config.toml
norm_place = "pre"
attn_scale = 0.177
parallel_block = false
beta1 = 0.95
max_grad_norm = 2.0
Each number is 500 + 40 x the weight over its row's rms, rounded and kept within 0 to 999. Layers, rows and columns count from 0. Numbers have three digits each. The size before them is the row's rms in percent of the matrix's.

# layer 4 attention query, 64x64, rms 0.194, rows 45-63, columns 0-63
093:546482488535517559462397476513548463538464588496459490494506485515503504555424520497504461504527450421440495554497525456465453474497492489465461566521483565466495558484461587505507567524484475
099:530572545450468480474476480573504542494503463477489466475569481469471479532558447442508463515518465408549517482521432501502570529421489485600496478495522486487530473547534502544582508491455475
111:518535478495460512521433466459528510380425442580550496475469477532532554513522489549575450507470506546496462513503482517474489509461484507586464496529538532482519468570459513506489529480596498
103:447492507548480556536532470491503432521493520492447459466551450499551459490503521466486489575482445442503455499522496483458496495479457569575557526566475425543448495445465571525506556504471571
097:418492557502490598481527467444413460515480490606456463481534482572488450491533468527530498539527483492540483523502513478542476520431459511476482538570491518522495475520490535537516553429438521
077:468504457467509526508496505433501459472493450457510500519522490514528439452539489493502567506505456468467575475554447437429543481490552527519499510560447453514426503431497580562493570564546521
081:490476489431500524412550414556541476499540530585480477482558509567459499469555472500560483587496479469508432508471497545479486489480432479476502518474494436562502513444547539471549497497466504
095:495530470515511432456449543560587479522529568481476457572560475475503503503433530491437460539582514498516499471569493555433474473528505423472491566520513479516454477510485550524497469460456519
079:465422461481445582450506462472509536516433474437507519548489512525497529508462447445555514470546544473509539490459426479457518539494529548465545580532463596456471501500513468495537564497519493
091:505474514460490450534466448482520474489461491541436416540504532549461543511548598535511475456507462542457405555505434502501449501547477503492531514552522493479484544503609490515522475435510489
075:537492519512461459470490482518544530548498511458522479500446529453525564480509501487519492451489549498473487572598433476524476494495510503507512528399481620443546478566462532474562431521482480
087:538512410536547473583526503557442480521541416503483513533470488465516597531466493507507483477444500488553524551500522436461487578472441499438549468495503492495496454515524510470485519536479407
098:484509515457517478533506506521444462474480410477504457557485469461542523554525492536496564423406516509520563505492460432502483501466481570499476526523482493531610460503500492572587476531500519
100:506547529464491512563443561461463442484467461474532577452521495483428476427423494440505448545532555521505560521452603500471511496483519528488523489559488511545520466496471483548474569512481507
109:537489476444494510473513498517501473534553550480562505452425527491414485527627472470549504523419484530508485479440496541513490531549530585532402513507492480481451508488481547520530494506453473
110:457431507526515480478453530513470524553487485447507467500567489572464460464485550524523481490557487497404496477495497522444524553524483396490573482596455570485481481475569529502503469513527529
112:440426566521533484520490459562497518503497498448450476493439546532527440479505498557491492482386466453508490542535519477554482599446514470537521525469457507517540530512533448512493505441579499
097:504494443475520492529498510541495527565505493566531512574432498572448596568504489531425456491500530467419489549478495452436448504520519435482482472555481517503437503486524507515490455555473551
121:519456524508519528486540549435483467416449503452579561493469520529500500479480490533533484513562489542442521388417496497417576468546505559517520497473466509498507500512561461469502479527545513
# layer 4 attention key, 64x64, rms 0.188, rows 45-63, columns 0-63
090:530528553484568411499521433504464550567510511436488502590491475486425508556506516533487440510490489480502458484485469442531486551521537544517529476461529461475487533525520510495493469412427584
104:531487546497515504504455417461588522555579566479497497453457463496361446512503490488447548540503470521448483499488504513455544494464546491559471490475529470512443527531557486485523455531506499
093:430506505479478443467536467454565498540503540518542473440534488498473541532498497484479513528503535504425644533536504437552513506512554419513525506492488459514513493482458469464489410539442519
071:533472562536533529462501571554539490533547619455545534485454444493475482440451496451448559541484575530500512484527525516510519473458515460563467503470513475494456506567457513524473439517455522
102:439500442443445505531597525536518499516522496507515476460544403441496452539543493468486485553560461433530491476501514456498463524560511573497492525550446472506451537431499553492476500524565482
081:466538522480489460576548580503447497529550568544431414534479457500526485506496497511542527578453450541549485561505453481461476494537450517416501468533537452501482534448507451482511515490459532
085:461554566445471493538547519474531537534568493464524440543508496501497433483513450486478512540556399483462548499422520518519540479475489575506462523519470521487423553468554529454456532472548469
090:582479500480552429481468505561516502456492471531545508525551534533467479473384479472493537459496559486493509540446484494419507449504449505533482462465554535545482515560598513556462472513510506
087:481444477490460551508535500533461545487478528494549403533549442532538509524514514536504559442435555539530428504510400438538459504524473485542496535554514489497530500531509466561437489454553524
092:509565466453449462466522503530487536530497558511553482471453550445518431533464496525497436469571529416520562492541459492512536479479480542520459494523452540460554491543439529504459508589465440
084:528473532549482456466503451482528554518489523499541519487477488480544488462484486508470507421488627505507443503528446501515519483489569479532489523400547556494518507590512481525463546436412526
099:468530496573517469455538447447488487497536478476479474484523482516530465499519414633524459586516493549450501436589473524492503445458465539497560453485499459506469506545503500470492508509557534
099:621500498506526532501478547412511451499562542420534479483462527492438524508507492480488510494510521517480498491479532518483537445462540479495557513506496421504418556501436515599497432502463480
095:482517484462519493511397453486484463512429449521469508540528562500471545548515481497502489453418507469523507487495580496461434498564598547505500472497559441478479502509475537537568500518585508
102:510473540498503517549557550487542516581476514447554484469531455520462464490516514505416439544471466497469543477492464520521552463557487519509502465565427530488458437462498571510431559501464580
099:541483494451509482510404558499546462502470582513476567495486533567476492560434460550493486516469526506523489462570537520453442470448502491503415569540570497525512494464523536456465506441511473
092:531550481508469513465490499506553491505546527440437501485450483497513522525495415475497515466499472502579556433488550517473494521463489427519583549556534519486558501413508514574483474493399466
093:455543413488469509539521528582472523498503513459532530545479449534526506452437514479553508502540520549533492501579467452484503445528540497445549494510525472512460471506593457510406526502576454
085:513453566515488594465513427540502531544527464529534502478510558546512525532451550564487471505474509526472434513565513453476486514533517434453515456496449476543536466393429522503504451546499495
# layer 4 attention value, 64x64, rms 0.185, rows 32-63, columns 0-63
096:484506418538511517572501475567488552456468464520538459508496528440415471501499495538533596442468528471423529439546532505533479526516465430490551496521522480494461454527479539452450544495554507
114:460499490504474435535522559463503469581458458553477539524533490515480546420531524450497452512511507413494458518561487533422497568530466430541503468442510464531552587456487505522496482524487527
114:495470493472480421606499492551538518579453466437491508559523470407501451549486502545523552538489472495479541472481479473531463467486522507547552507501548468430462523459539499468507572522437525
099:426526406462516556460573559491526488456491506454433530524492566484499473475537526488504537544462538536516516444501535464544468560442506466451509520465562487514502488550495466464516551575424483
093:479467503503534507489470452504523475494528412519540484575500529497434441584551546556504525500576499505514452510490497463499476435534499503591501462531517456467566427486533470478488533511457404
090:458477512519591505510479473516510518541515466513440471494477518482438523450482488520487442508516468513502454428502535467471540550528513466579570508583599420492523535562442483471524515447507448
101:430387473544484449530533552477531513460481570503508535490510523485503561509510420478503468537497447551512510527582528540573431476565516511535544497525447513516492490493460404480488479499507480
091:534444492465498456461561506460572564547525495499528487467405499526466435501576476449463441531537529417517473472519482478531543506446520443523504514526473494607498506542481479501547553510475486
092:551463502475496521439508496449475425540513483586473537500441512479423568558481407524461541500535480556517491503474519510496492449470496578563474485538504488509512600497427545484484505492475470
099:563426509483505435417452500449415446494538522511495432494523488485498526496523484522515469534468504520495531496492501564511480572530522523451572548577549556504530493486498472450496524387485526
104:491457527499565563491558458510445498550491454479509528498554558490525505448505448526494490520521536437477421490539420428465511461556522529537437541566449554558492457575489501491503510480468464
084:493540448534580509504454486489450506527442589553444546459578501572450543463528540497436516523470467522504466462502508557543512505482481521492520487406495495539475478500414519521560478465532532
103:479518491486506507533500497504504529503482448449537519596540580456537502493497500573524579454489516404517484434455471477445441469555565483524536545433492496417473541494556507461501519481526492
097:577538480448483439530523499460505466460509527484513616479490516526489410466493510538538522505556481534442425405505506446514496539450530533511450492525524434510509545560506483550468529520474537
108:529467528489481548574525489502518504398405421469493524548497460471522448510519497470510525537522447513588546469489507489581480472516521558555500478466487429503553553462502496469506552502468442
108:433553595515536515495481441452507524547532520520520490541512417550540480496453515519549453471459477460573472461472492465475523512497436472456494470496599483522562500523532559406503487484489504
112:468515477519463478434489521508537542570535575495528511463488487413474521464545494421607457549437503458457479457477463534565501510510510514502580523486511492486488509530493515562428483527534436
102:503497487524451507559405529493516579493487549492544542487475502479406462509445535520530503420490511593560466532495500552525529469555397475467472498572471499498482479478520478507463529519482452
118:561564458557550574517529506599497505517561511512438453497480485527466413496530522430498463527468541460451463466508502482504542454485502464477531537442489512530480567473456488409490494527545523
119:514530540572451369505519474475497491483585515450539478511456495520532521456548537458485474528511490459499472478544620394472465540523521484512475484507489514535528473463561483471497483470529493
095:524460564502513573548496552495530467570432493474508422505460465522528506580502415498535423497468525507491516557496503437519514473487571507527507511511513445520513565459519473517479515424530417
096:487511502579499447464496528562549532512514473508506446561526440503483470574451517489548500576414451466387503500462514499502430552446477504535501447497492519462473552502502528508521463471565531
090:516536544534512503450500533521477510526531439448476472557556498485483468591525491525504528551493510579457586539487520523514426434435509535519468501472491486485453420431510504541507404511482463
118:546483512407459498487522480500502510529440491498497497516433502445530552468555576520442503514492445516467569586470530482458511506431550471469581543477494451544491531517470485437520505560458558
116:464486507471496523441516607445512562507451540501529531446527466487542422601523518494475448436510544478464454500552490493523527471503471521499449499454410520534461533519469475488505554531532561
105:438509522429523453390535476449528485570559436481549503522489571407490536468538550536488575481507540479516515461481511519433523445522455526491529473493531482522465478539499521484574517497496493
102:524446481533501514470501510460524453511509511472521494497527488565496426537522463480559558529466526518561437401463486468556448557523456542506526444524500446459550525444492480450545525485586565
114:592480522596505464553465455501481519508454496536558514498499463533398518492528571508430558484503469432485491508512536466510463457493459510492495482491397530562487508465484505526581485480540492
102:473460529526505486537529415494523543466536461504488517493413494553487456541520507455565533504538470557477508538463552566443557517487476527489487465478504443509539465434410531476448540558568529
103:525472519507472486432539534516566508545494516471458515561507535446478439561539523529511559495576502488477530529475486516418528389515436504492442456515454535443553493492545475567524491444474495
114:542455520507498422530487479500523532514544445499543492455506510400525540507493442542574452432578545473478483554511457484476480520462474451474507514512558533518423496517530489587499535441511561
108:524511499465450540490361561541479573519529547474537493445459494530482514513509563488471400522481506496569533468461455486548538418491488522531523510511497536511512477523504502417496543464539501
# layer 4 attention output (transposed), 64x64, rms 0.232, rows 32-63, columns 0-63
109:539490532486508489577481504469553559483562470479523500503444461579423446510479533522491488421496499530475578427491436589497539474543504512488499491471498472492472507492562456566516443514534432
140:477444466478500516446530445578479486463497524583481497535492508486481505538561433530520578582482499505492477511491470505509494465441475540576478518468488488486418554436518561474573509533423500
118:518507484490558489563506553474542435493568453476527563481444458511507528496547549497470518523476437541475491436475508502511553485545577579511512457502519402421450521446531482484464477469496549
103:459472565484514468528484537466510465482467501460491481438505530591487509419573542442536515501599508464484613477506486485486549450511525481469525531496484467569499493437511508491532418536476517
094:508493496520507430499481507546466468464470445490560517531480481528475616553482586504478459504524483591510533509477504513439520434559507457495411480547485455492525495574472485560474463489526455
102:479500503549520537496498442524477474498561466537485476492533428502435477514490564487434495530553499630520521454466495529588503432508488563585439530444482493513487474484435482525521465502503501
131:462508551590512504429458495458535491458500516510558504458496506493536482441473488566485548560594542499398445513498555518462535502509506559524512492479514465382470472530513489466473481513528495
102:538434484555462473476477518543517495465461554488522550500549447501447505470520550411493449531617515563491524510500612539494502494449462453503467552501477489538453516433461516528487497508482477
089:536527425553500562410492515523475464480435524540476486548532530438510548523504573496457442501565489566456404497489525452519506459505445576530497502509554462481516513502474469504556463464515516
125:571506556450510531488502466400466532515477515415506544482580474427475509509481493492487420511572495509534424448489461508505531488446494539570530563501541540508489491524509457545476546448530504
129:412500492552477525448461480549489501442539443523498511442598515484482512453476515473504482501503504504567543520496561497497529540525506418582423468543458485503466417547525488544548516540491456
086:525503511493534502473465467531506489566462470489433399507574463524474431538447509575471559491465495471470542488552498434443487468473479544524564575500524469513460540515498481484591502533487547
112:473496493442479451541527474561567500496527436457517501519479517519475545479527513467557575487479442508520578496434435569527566491477534494560507428544517440431489469454561491529505511473496446
127:512561528480479483487487528559504454504540537505452478465505532582502491467533492377496489568490502475516450496456561501488498498497506461466496504445557427610441545497524492487535420533544489
112:500524514556544458547451540501526466482525541480498542513438480459476592521545510506462476564535486553447515525514505459513472488521540465453497443485553365427541523500570498482490439488486491
133:505506497451505506491508501475440450515552474520525540503422530479487520512525467505510581482451493591569564529566493495560487501378511487485474490491480481513534517489363539481517518517490470
135:483502531500472503461571476490509441534495470504535550474522455496486432441446444534535583509600490500495533437460514537445541458520486605466574515519491488539455528491498532477431508525466490
110:517508464536487460518503512539466516498513505482516540540472518563579452487455501545496512418467503550488522469507580478485446469483501528470486492450593463470507525511468476465406510587599440
137:498435500541511502538486491515555530583568540493520457500485473523434410539457517426510478480560498490505539514527438540538445499499464465492487548564461523535504477469556541543464447514412452
132:527488564437434441508493479459504509482567501544550548470483478441475553468571483435477530494527582524453429550529542509447515548433515474516504459513483513571498472549477516531452501547459466
105:478512465528547509479501506527471515532426519578566572451476479438470499504459488498558464541529533509509507541453529508603452492483483495534462486528520470412578482464528542491435512415464490
098:517509520451490497505535509451530516578512523486568498522445495476456499544501469556498605526493544482496417481452436529507487506514510570436512471543443490516472533445490545546409466421487535
093:477534512460495495540492551485459530514443477462577471517481501488514521503490493549536501463489503460465463509458439486475479500591525522479489435638462484472541550538544505534416505431526570
150:516425483512532564556522468459513493491437500449424521478488458511522554490543582451496435521548459462447519528530512507562533545505511523479513450472487535493515578440514508454510563510398492
131:461480450492474523460423575557552499501414578509523537521461536564491451476455459474510522527519498508434517520480575484498473511490523439443492540548504578480474502414515501481473545537550506
121:484484505442499525502497483494453469404486467466509540541535519490483510516575512521493511431530439560469552468480517520430598492537489512506462504532422531526497500460408470561543541578497531
114:551539464461550454480451517426541436523539560492557514546559506528433517535499468527411494570511554594502466462542464517473438467492529455477523517506507457487476464465488506509532430491517534
137:598490456525499451525480435556555550509493496467475493594526445442507486554489548518435510452461508506431480514498524471415477516463506463522521481510510434495495543522563521549515554549492441
126:564488526535492523465515529450478487508495544523526475481437452564467490568578515564453476506474519535478485501547452515497465523577470512418389477497476551489497521538454521438484456572468526
116:528523421495465477508523530558467511434459560488525505541522507481482533578484520503528490495503468487470440552432507466430521437565528466476480454603414519473493535465452513528506529548547546
146:546499481462479522509522477528467563465511536530551550493513517481498465485548491407514507482463448517547471450412503564527552520529486495510442528429498472476491550475521451503437590452601486
118:500500497524450531574478519491543475524492509474517535528526458461516514471380508489482478480528490539516559462598567492523471457418491544473527549531574516458509491454444502508406552494479459
# layer 4 MLP up, 256x64, rms 0.334, rows 0-55, columns 0-63
107:513483523484442557524439465542509430509509430493513459499492540546535471504498505510494455575528564449521439444508571514465535480514512463557452445483595534427542508491490533522473538501441438
093:489450548474460520580459533543492504532500457471511580396577421478436550471532471521449432437571510554468538481530570530469487514530508483491513521479489495492509491516488554490500445528484498
107:489459508585516532447467479478507481486477543538548449542450470492468457574497508483538519481468528476508492417448472489572518574564424462500555501527501529477489489552614500498481524462449521
108:570502471448551539519442491533465480519547576510469529530532477554527497557488514462509474444493505527476533504477446500452456503527522563534483472444560511560413463528486492516451560511461389
098:481458502423418492494467523477474533474524519569515522535498536529478462440482528505460577505417432560395519503508445471490539504541518485608471471503536548473539511532530510518492549513482505
107:518469587521442471539565479526522488478434486547486515556496479432478512426454401481543516559446555482526496450505459479562542541470501464476510530557462516523519484547515508531452466438498546
098:468499469460483435529475565495530528444497525474513576523475507465502548484448524521444516541514469478569498483527572512443441501489507523562445496451579555556486508475559502510381501463482521
096:527540492475460421401482454543491499456548484528496498522581560419467525589457469536466542494449546522519458512489527500490540507509561425558454465477475545517532494510458549518491460519517507
094:521478541515510544532531422508565521457496458463533555470527494471508502457448469516429482473539534476495436486447492519556389522524517482581436481497516523566445487489555497563493551454515538
089:540501501523508480473522497516586553490504497502492475422457532552420528453512555506462521462495479458531500459525535614432535543558529461477454504394490543491445505535508472516535484440512496
100:566471474455542468485426485433479458485401473516496535482513541545473505491506471551566471430486510494501514457516484519506503562548539474539474587425502537444509522559445512501571478553520473
104:508494507506491524488473597504504436480463520508492449533575462463471520437513463589512489492485519475461515383544546487547553503456505475583431441514512503452525473546521567507466521521482517
108:491476569470442449519475499510497468492562424524532524549527384566460481534497551444513520497475450510494511534521438477575511500443526556491471513524500521494557535490480427434529479560540526
109:462458517530491540517514530459451475497468551518532508558526496526511481520494491496518506510555492476496496441405568572543508545410531464480555439463516509589540431484494468546438423482477461
090:475573517426464526512450517546553441544576475549523468556546420501429551466481524486443495517487534493488444552488493544530469513521547545460476427520532475524467488531465544520545461448498461
103:487432535523496537449501523599459483470588487575572463485540517559492470441456551529515488511549498460493494512469467502448500517563491536508517467482479499480504551566505452492399504516449442
108:537544495535429494484553504547435473479557442544531479504500419547550528442457455493502529466534570520552539472448425516507519456510483569466451521489538495507486507524439466488504465578509432
089:481490521505411592477440498463492499476518418501541543427474509539530547508470523543512509463500538520478458488462494457475523553501505417531550529447476527466504482457473444578538470510545590
099:523550507432559501478444474535491555547456507527523493542476531492503446514421425438537539521509533547474430551501532579551550521505488517497464455464468495410494514486471513546481498568462443
093:566482555584476469430518477573486485502472484534476456501476535488524512463503586492560571467537522513511520484455492488564498444471424431487468505530485456493492532456455567466580530464464494
104:443484533524437551548458479493497503500518459547502572528473540441502462534445518502453503528408582504413524438593459507463460515538521516505492481489499556525527505487527420561513506458479504
108:552511515496503541424501431550508515485460560567530511458413482508472485499470442471534502508407527477468507499533446501522470516606483502470555472451505494577465470522525504503536575537454538
104:540458457553476410528465544465534518532418438470413460535550511493475486572571455477499536505491551509499539506528461535523478503536551473499477525502517441456469530571430554471516535497474486
095:534504574476489456480564509515573501503538503528537465518552428501447477443499498501558544436512475451478555496468486420552413517519499516532525475536489564476505510538429476519434510419481536
092:451471547535528508409517530498447553560525517462520460491494464398473556525517498489564539496535459518505486501477496393522545537488521556486474479537478495502529519479451513452582440490522575
107:510383475466495479475550490564434477542428527526545479530558488577432460503479500490501474532500550500529515541453500517479467518499512513460520357458529520557557499505499520504518511535519496
093:565431532469577474463480514493555429477468519479546501451529525485521525447453469523536494542539442532473484533514572437562531537460488475518478534513559491538450544504534464551455460405482500
098:511438516532436528515488540509492559484493431440486623489515492524545490527486531516480533459500560515474500458476460476531560506534451515440494467470480500501487525494482614413452531468568488
094:485466432503463506497498477512511543535475462507535494444494518585487547556503503463555522534432559513465499442527504427467485446446559478529494491556573410541536525525442478483571546456478509
097:508512497499605547470458464532493518481451541523496566570497462535490538477523449488526502451486510522467531515504476462490442511491572501488494517474444449514535474398623447491546524505466443
093:496515519537523489536498511501496475526489478426518522521461503430473560478448556465508491474594465471489583492545509436551556503539509571533538432516509485516496535481551465489398461500438431
091:474518507589509506417508426524518505534534505512460490454578471458505537523501528476497446572526499506489487541517463489597480509561492474509445526453532439463547476511551464431550413495473499
102:534446550482436464495509438503491492506507533496477626496474525488473606553559526502499470474412532531464454461545477566536457496460511471513481506484476522469435490524498533473513526478586468
098:518491505480474483434422512475532575553470480500434577516585432523445482490512497464509475528496504506589485551560477541553499434509469518546519456502453505522534572488467468439494435507504522
113:425538491434521505526512542532571564482495468478484580550527429526546439510478464510500501481514544508526470501470492441501488483541553503469436553552524451503487474501459418439507551558424480
096:498449461452498535440531496528574490447466453431534530548459498552454565514427399519487446571550509453504498521491613506500447516528499467545507519494509525487499500507527519512480543479467545
105:489437541457496520497532564517471544574530508506458532543491499474513457451498493483500468452427531546567468436502489541492473489551542494435491538487498494616542495416535507500494461466468589
102:541494547448451494560495464484464477508371544502508466472465404540496592501529451502524523493493502498474483447549490489481559526501532424551503462546576527485539473494505509467531526564496531
103:528477512514526538477499488505558508508508477479458529500444481464542562500421522450512505590532483444429465490540492558479512484433533472454492572539538520523508556506553400437417520475528504
094:437517611492569491508444497499530563481452506514497582539557493489428481499483509487594545504456434516460480527545505523536486465432522491469526441498526474422520521532481489471454451533482496
109:533505483454582475440509410465520573492474493513522532512488512474541505574558567391498466495524498495511523518496542521504502436505487445474502506454549429432455527541511563537469519453538505
090:435432516437486518524465454557506470515487495497501508531486473533549493477490487472531444464557512443607540538496456490554483544528511551510453538565513488540505377530491434511546511510455531
117:563489559574486440513485464539522515509489558487547481463524508474497475511501481511474489462453498534444487539489515549513528526440490520579574457447438499520564532508426465395497446467566520
089:511434388440536553473477525499566486444503487533493477527480533552487557519475526433502505534470522520528501507486466492516492493497504588538450447480515481522406470559535496582461451510546550
099:569576479519487449447471489524489471474497511452531518512513461484533524464520478490552420514499544505544512481549576561465522534467511508472481487507437562468446519606433514434514423510546477
095:492515580486537517489398525448500453467480439480555535438472534470419589507497588431536517466551536519508476547520481470505491478457476541488456505478478504525510555517454482534559480505545464
113:512528483543573458459536492475524510506513492496538449482540456514556531533488443509491515444506470529497525410480501582521439477545509458530450547431521383515501530517551458452584530497478483
106:516462572532559501534402480519510476470601513541519517524483512499489429480468499522446541538495484566492524536490511514533458467435484505515447501413476504523504542472533427471455608493487498
101:529502552488508480509538512551455455506462533474550564458434445522478575476452509559448532497547518457495451477525496544501532593513477460390467467536475470486457512508529557509489486522465581
108:508477494468481438503522456494494528491534541514365444527514467464506489470459470500482516519462521495467484476529614564540499503557536453553484466532498514522546531541390570489510528497530466
087:404496533496509549545433501535521558498448550471526543499525449442444578471520518505471536523499534500575522456448438491475502443525485465476515521529505459557518470555500492388493555511491478
083:464505500479448546518505487493529526533471435506508518487475506473516538540478574388557523452493435462512571471427502517494552524495499443547449529494483513526473621554466443444485507496502527
095:538469490487525514457494509458514488440464464443529519571484483507543502555482461490530471422432541566486435489499459462494432524515557495449572575458452516492508546453565490547509534581513488
099:538476500549614489450536549452441450557476489571571494541505401480539560521510482449484431519436505499520526492464515439526427528488497494545473507476476524536502442491509526503522471493518463
101:515480513457513431491569536576417566495486488436481518564487468473523450470503459496443482530558612497492523481532538455553455482484516504461496509499514576441465542509486502477509555437511470
108:485481508563536438517431540471517546504540482549533423549447503531463546512527509466511531474506549522547509492465530466501494421401566461502544451449497533540530527446564532488508484442484438
# layer 4 MLP down (transposed), 256x64, rms 0.0876, rows 0-55, columns 0-63
107:498516461514472585472484501422526492464524537492531473527526552438490437504497531558410534521563497525565480518483492452550507539552523472483526480413581529507480424477526452487487469541520437
104:523563530527489569529488506507429496528482554533435444491516430436540489524453525483514525457484483520532394419506506494441527520574471460488513495507557492521491452535472509486570436533561522
110:464544483499496560543496467464459476479499545505503538504545462456539452550595500497475522486461520472491499443508510478506477531459530494518400469580589538489501516516567461563512393465489461
103:496498442532485394532447476514490551480532547555463461533496545471449487515473490465488523463537486511514500493568452558489561571538571491529515468478469471470540503480469423477573571465442537
092:458433487570384463488512511429505418555496508491546500508530549508542446537493502412573518520548459530538533496552516465515532507542549495529478514494517472490485458521455458461522447557513468
109:524487531465480424500544530567470509511402422497473472504517422525446455531509459496503481554467627481550499524541517490514553485501546536433509541479483496493472496525545439512467519483488563
095:462538438519560520494533497454449481480480446467512433526503574512426528500491594562439494469486537533556502539510439560504563530534427476426486582477475469496533504482531495499507476493497467
094:464426516561500534579428532484559407506481501464475497522513452526548444495479520451450505521488475458499528495456526524559565556500474567455540549476520471514509489514547479524445520436443558
101:551513493475404547531543563546511458505531423566541457442460554539482536511498447518502513537461477509473481560562464463436482456478537583495487463471505511516446499472538492504460567478449518
095:517557500560505468544509587500533516491443479471431502511482505493545531479420447516507522495509508580540494546468390513519438476483401510519484498506493448515544480422548483558529501531464522
101:510494437465546501485568514492482533473488546507510481533521581449484510503516477534558417478544523488492519512466490463478454426466530486486515558485477477512594524488514533547480509591430385
110:541481612503497583494486429560526550528533612548497579520491468493489535465469511495541468480509503462469536503489440458521482500490508515496500455537437494530514445452483439460500470549441470
116:460556479495465508518591471490510528435554521520475473487498542555522484472547547522479544408513442476442474558516450541531449488474448453506493523467519529521596465414501469509518535467512560
116:528523527544445502513469442520471532552471572445414606517481556471581542503520466480529483531505462497494506447546480538485470424458527478503532449542506551439493489463467449528561538489478491
092:493458496419480476473498475558506583570467459435552514497400513567494532584521450539478504528554515487460525447480521549473493528463579496502510461521461506502529482526476516515545419476467483
085:538498537449517529532522497501507451527456564455455527546474437473435481503546420474515460470452519480481529484526549438568460534455575504561415480518516496496503486556542487474563496564535450
088:490422515482580501539445492505452492492463505492513551541501479477510424503550476476447509548487507540449459477546588534480479553508466420543517551508473477547586448458571532486524526438492484
098:504526489460433512474486497460491585491479596508425521509550464522540449535526458542515472486438456512490528508568521503482524490549471426541448574443487515483442505505510563486521552539483421
101:445605476490464509479520526495488417490510473474552475407452500596538503546515514512478500516424458524514557555548457479457508454504463531533549515520499500505505479504582526527449464508507425
091:521488488446448567508526526437466426470494489498405596512572526482519487502502485519425476467512490533506498472542516516468503532474544554486471501506492441528593511531549414466550516549493450
087:499473506458483515514505541526486483487472511507495486534576481447528523546450503459505514628535476481524536495587498520481503528537440479455471422511542458520423486538477521453483552390480554
096:404458526529517460533495552484481433482588537504574495546520470456490467425484462518527441428482475530603483541550548547520492479480465484489483459486526456516521496504502546462481515496535571
103:497508548514499463431469496460469555476494497480418458484469499487551474457528504556537475528526493484571482542537481484557600508458538467480496500539475464477507420452533443495504551590585465
105:594538523533492501466475488462488490495479539507460501499575477469477474494518556454594516500532503532492508499475485505449528471432562546503584476511433483452570489493472433514559502497390463
087:575486432538452497426435506510471459508525562461493502521474530546482539516460554478490485505507529515538520510396487557484477465459481495567483520410570503525526510501559578526442472506516451
103:500577513497473442522459518520507539472471487503506480480488416496416526547487477432498518555525419539551448533485455486485450516547488510487505533527572577514493479502405508482563492535533583
109:485477477520565525503543454490536489478492464469445524464516569468589576539444491529582485505455526560436504450487517513503491487493430463446564494560503508584474454463543433504502469531504496
099:488482439496499505524503497492508520517505461435518477506473465461506418573479511526492540528522539506476452509483510390531554489445565533452520552433521519508513531496518486572619468464529421
096:504447461458455562496515481539494418460503521542545458543573564499446505510529519509482478533577461536571454505494510517488475445613486418473483488449542524457484482537468480507473465547519524
090:497523521593488561489492538487513493592517444442469442492436492451425476507497525527436527497439464506476503497523554508498557423507480492464505546471458582489545482562459487543498532471567503
090:542464508483500449494468471521510555476473526486520502456487582588550410523545487575512508504427537485518415507464453526473490493454535468527489513453494571487483432543477467560549568490530506
080:462474463545513561576527582512537421498454500535544530519438467512534496479530453469404495455455570507473518527473482564489482474430516526541530496508538490490505403510486488560506517451467466
103:464507555500550470549550515516542478528546568548441476522484579509538529521411489499505526493512486455502540472491426559464492469468496478451462505520526470452445386586446516519489531499507525
105:481523517491606477498489454443483530463505533507499508447545576478513441472573524514506542491413457443463481557513489466505499516495566520538520533451492437503483535426611480443509507502511503
108:486493511517525488514544448450577543560490497487497433500531503518530533541461478479519497587459483483518515459436512504553485529553477485466466395557473501547407533529445564498431521476555492
105:540500456445515469460505422561497438514451501552436488514458537544562491493514484521455469481519467537467478448490459480601534563528559465589448522539537447568474537504524496486482536513512498
114:513477516513441512522486554424438475416477536549428575476483527489459522496507572525571534473466477499491516512551464522441514504371537572469509546528531482512524537482510523484475509466487465
102:502591482470479590437538441563479520494490544489532480455523469524524550524517534495478509539507547517457570493551424436525487501478474500549495439528542458507527447495446497476444531533485405
093:481528398468572559546494513501477428451533529495510508484478547511491451517542498494503507538495488494494459539528452425477517469487538464496505479479490558502552438538552402582529504580468448
098:513484550526513541477516488443550442518530450459557409515565478492477516505535513523528542466522383514415489546502516497560502508487446408432541467508479486523472531495489519542478517489559547
109:450471592488534543460474476523491549492477464462441504487477526485455429521515538379533479486518531530472530484498515431490435530515559525565453511515455494487523520600494524500483512584530503
086:518540532521446513489537499520442528502510504463448449527501583506510481425485491494444466509501529566539521478418485539544495562522487563465483510495443479422454569456530508558575526493459425
123:483513518404541503462475458501503520517512536513505465420464512457536452516519581571457538494502526480564505562520538498463535512486483515582550504528443470486531485386494520427452533451510497
085:492399485511480439457582428543448554543522538417467506455534471471486475471487534540472464519473546559522554530533561498504500488526538494426473569470506505489551533442514531497544480472461485
097:476537375532446537525498514506544458505499432568521552465545439524502478508532435495505440483499512473536527487480506483462434524502568539509540550449565510492414521540482544496555464507487535
089:515546601544484474512424496537534482498458490530384544520467523499532537482505513550549485501438537512508457441486519547501472455514510485548489469465538513486473508411496473572450556556472453
105:442476472499454495475405548530568494506525438498465462553552431578574472495524529531470492501527494498476480556519536524541541571466437555455510441467513500518503473468461476529472496438476562
108:376450498488474500575446499513435486457559459602558445461581479456487496507536525463498485565494501496455525465501484506464524478522508517560515470488559525462522508539484502458479484533492566
109:599512498495433548506531489537418501470479571501522591462444523512505442462446495475577488492534497499492533527497455491456424492503483489530528582558432467452497501534515524490546502539533465
085:446472519503531415530447529486491505472441513519467491551528437508467508487559450517516583466502498491535527425507524511560508551485451534509543454524517432521491586514536543462519433449590493
091:466524467514393539493451438459513530510484513532484494458483554483477499575430503524578427526466504515504456460542546468475491514547488565523535515516473449587463595501498506513520454527530462
081:538500441516490497518509535469427485554518437596542509523476515497431528487521563546455512506586459505476442566476477532437476484449397463499496484535526541529469520494554470503456551511478530
095:545571517454468476473539471521470473578534539524461515465490558534459487506440488604460474513527479558509527486487495520529508454500473492546453528433478461520502376565480494495481534560492444
105:476484497477486543498497549518479497509543480428423475480421514476373491543434520468445563495509534583482433519514537492516561464459533509464509485525531493493477525559533479559492495581525481
107:494516469469469480552448541489440545504515467564506459450466486556451544515547526605522496450524507441453572456514513574519496455500512453535444544460557470512498550550481536454515458477487450
118:489490454490465484460555532500475483542503519510477474443516506505509478522483562495448444498552618439560485481474559568510421507571508506451500565520419447520502447497493589511517497494487479